Each number is 128 + 32 x the weight over its row's rms, rounded and kept within 0 to 255. Layers, rows and columns count from 0. The size above them is the row's rms in percent of the matrix's.

# layer 12 MLP up, 512x128, rms 0.204, rows 273-278, columns 0-127
size [101 108  90 104 100 101]
[[ 82 128 118  98 138 134 152 139 142 181 121  60  37 135 126 123 132  87 109 128  88 161 114 138 132 136 131  72 166 200 112  72 204 148 129 163 135 180 125 156  71 132 142 145 100  85 135 140 164 119 148 127 165 170 116 141 129  96  51  67  82  92 130  93 126 132 111 120 158  45 127 132 135  89 136  84 147 132 123  95 147 127  93 143 146 109 132 140 130 125 135 144 130 131 140 108 132 154 134  83 181 154 135 123 182 127 105 186 142 102 165 139  56  92 156 112 111  75 146  55  89 185 108 120 105 129 151 128]
 [105  86  86 132 138 132 149 136 130 138 122 119  85 136 114 169  91 128 178 155  88 112 136 184 140  90 193 156 105 151 136  72 168 123 138 157 143 116 197  86 130 147 148 138 144 107 144 140 108 129 142 169 137 146  99  66 104 140  46 100  98 123 139 153  87 170 130  89 155 130 139 143 128 141 167  77 172 126 131  89 135 138 144 166 134  86 212 173  69 180  74  87 118  88 155 175 168 159 101 145 117 138  69 113 116 186 118 128 150  84 108  64  76 105 134  49  97 136 142 104 146 117 115 140 127 133  98 131]
 [ 98  81 133 158 129 111 125 175  71 179 118  71  71 152  80 134 120 111 136 161 160 141  71  89  97 109 133 137 151 122 112  82 197 135 110 167 117 133  83 154 122 165 164 109  62 110 139 148 142  97 172 110 175 148  83  99 117 128 102 127  62 106 146 115 155 127 182 135 114  96 119 151 138 152  94 129  54 105 117 147 117 148 156 125 154  65 172 108 101 149 177 146 135  70 123 164  91 163 135  28 154  71 168 121 149 143 118 132 165 123  97 138 118  96  94 130 109 131 161  74 101 135 141 135 128  76 109  88]
 [172 113 110 124 132  99 145 136 207 139 160 100 124 130 140 158 103 127 166 126 119 132 115 139 134 130 118  88 221  93  92 130 136  70 114 154 104 158 177 102 119 141 161  70  88  78 192  84 117 156 155 156 139  81 176 117 107 127 136 158 120 153 166  96 163  82  87 211 153  75 135 130 129 105 157 138 113  93 139 139 149 165 126 175 130 124  98 121  95  96 149  99 139  99 134 117 129 154  45 120 171  73 127  75 139  71 105 161 145 104 158 134 144  75 192  74 138 135 102 140 132 124 176 156  85 150 118 151]
 [122 111 139 117 172 124  81 114 114 110 108  87  80 172  77 104 156 123 164  78 103  94 125 172 115 120 142 122  88 163 136 121 200 161 154 154 179 172 130  78  89  98 148 138 106 111 158 108 147 120 153 146 115 122 133  92 119 130 135 160 109  94 112 164  94 175 117 122 223 112 125 158 115  68 119 142 191 140 125  69  87 125 105 158 108 105 206 140  63 142  92 108 135  82 163 183 175  84  85 134  86 173  80  90 110 155 135 104 106 113 138 109 104 131  73  71 115 121  98 105 143 126 128 178 160 145 121 115]
 [155 154  86  93 154 101 157  90 159 127  84  69  97 119  98 142 139 129  95 118 125 191 100 116 156  93 153 158 119  74 137 125 109 170  75 146 168 144 154 125 113 140 234 102 114 143 176 110  92 142 144 134 154 156 153 109 108 195 106 131 108 174 136  83 149 120 129 163 141  82 124 171 131 120  44 125 156  79  38 143 157 139 139 125 147 137 113 118  87 123  76 194 152  93  82 112 137 155  44 107 133 137 103 140 123 166 105 170 136  94 166 100 107  95 122 102 128 146 106 174 124  89 132 171 133 116 120 115]]
# layer 12 MLP down (transposed), 512x128, rms 0.21, rows 273-277, columns 0-127
size [ 84 121  81  99 100]
[[106 155 115 170 109 213 110 167 144 126 146 170 125 141 134 140 131 124 178 172 140 158 140  92 104 116 182 153 114 109 168 111  73  57 101 120  87 104  97  92 153 102 112 140 117 120 110 126  73 179 115  67 186  89 146 127 157  54 150 122 109 147 131 167  68  87 105 122 100 124 101 130 126 126 158 126 137 138 107 109 115 158 119  89 150 122 100 152  77 107 169 138 125 169 162 179 192 127 137 116 149 127  96 137 106  73 100 134 133 106 136 116 183 180 110 118 130  99  84 162  84 158 171 117 108  57 126  41]
 [ 90 128 134 143 128 161 163 134 150  81  93 170 131  87 148 161 122 164 150 182 117  84 139 133 138  86 140 130 125 118 119 103 125  63 162 123 171 131 141  77 170 139 103  85 133 134 102 131 135 178 180 144 103 113 161 146 166  97 102 191 102 100 107 136 139 134 112 115 142 123 120 140  79 144 120 161 214 144 120 161 157 118  29 158 125 168 116 115  94 100 158  84 130 112 180 144 105 172  71 106 143 189  50 147 105 124 135 149 152 141 113 158 142 127  84  94 117  91  82 117 152 130  50 153 122  59  75 118]
 [174 179 117 154 173 162 111 123 115  79 136 178 151 107 180 159 118 127 164  59 128 169 123  99 142 123 156 149 117 153  61  88  79 141 108  90 106 120 177  80 138 115 143 116 157 144 129 128 103 172 120   0  96 107 147 137 140 140  90 145  61 127 123 138  96 111 141 119 119 118 143 140 106 132 176  99 131 144 139 146 153 143 162 152 112 131  90 113  86 123 108  96 144 155 148  98 144 100 103 182 155 147 144 114 124  93 174 144 120 157 133 104 150 165 110 119 144  90 118 147 125 127 142 140 102 133 109 138]
 [132 124 126 153 127  91 135 136 122 183 117 150 117 120 152 100 115 133  79 106 185  99 122 150  42 138 160 156 137 159 209 114 118  82 166 150 116 144 161 146 145 171 110 132 117  95 183 171 167 171 120 146 115  81  60  98 155 151 136  97 176 222  99  98 145 120 106 134 149 179  97 105  91 140 168 115 116 161 127 132  89  98 149 160 112 132 113 111 150 112 168  63 159 104 158 123  98 154  92 157 100 164  96 143  79 105 148 107 166 163 150 149 187 104 115 149  99 162 102  86 133  77 138  78  77 141  85 143]
 [ 70 110 121 172  74 181 117 105 167 113 140 130  97 168 132 126 136 126 148 128 104 112 118  80  77 119  51 165 108 146 103 179 151 129  55 151 123 150 101  85 141 129 164  79 161  95 165 163 180 112 154  92 113 108 188 133 127  79 160 193  73 107 112 195 129 124 139  87 140 141 162 189 117 170 144 125 136 160 129 129 129 156  93 190 132 164 158 152  93  55  97  96 157 161 167 121 137 115  92 121 104 106 125 126 170 175 150 142  97 128 119 106  97 111 183 151 112 109  99 170  74 111 112 179 125 135 125 141]]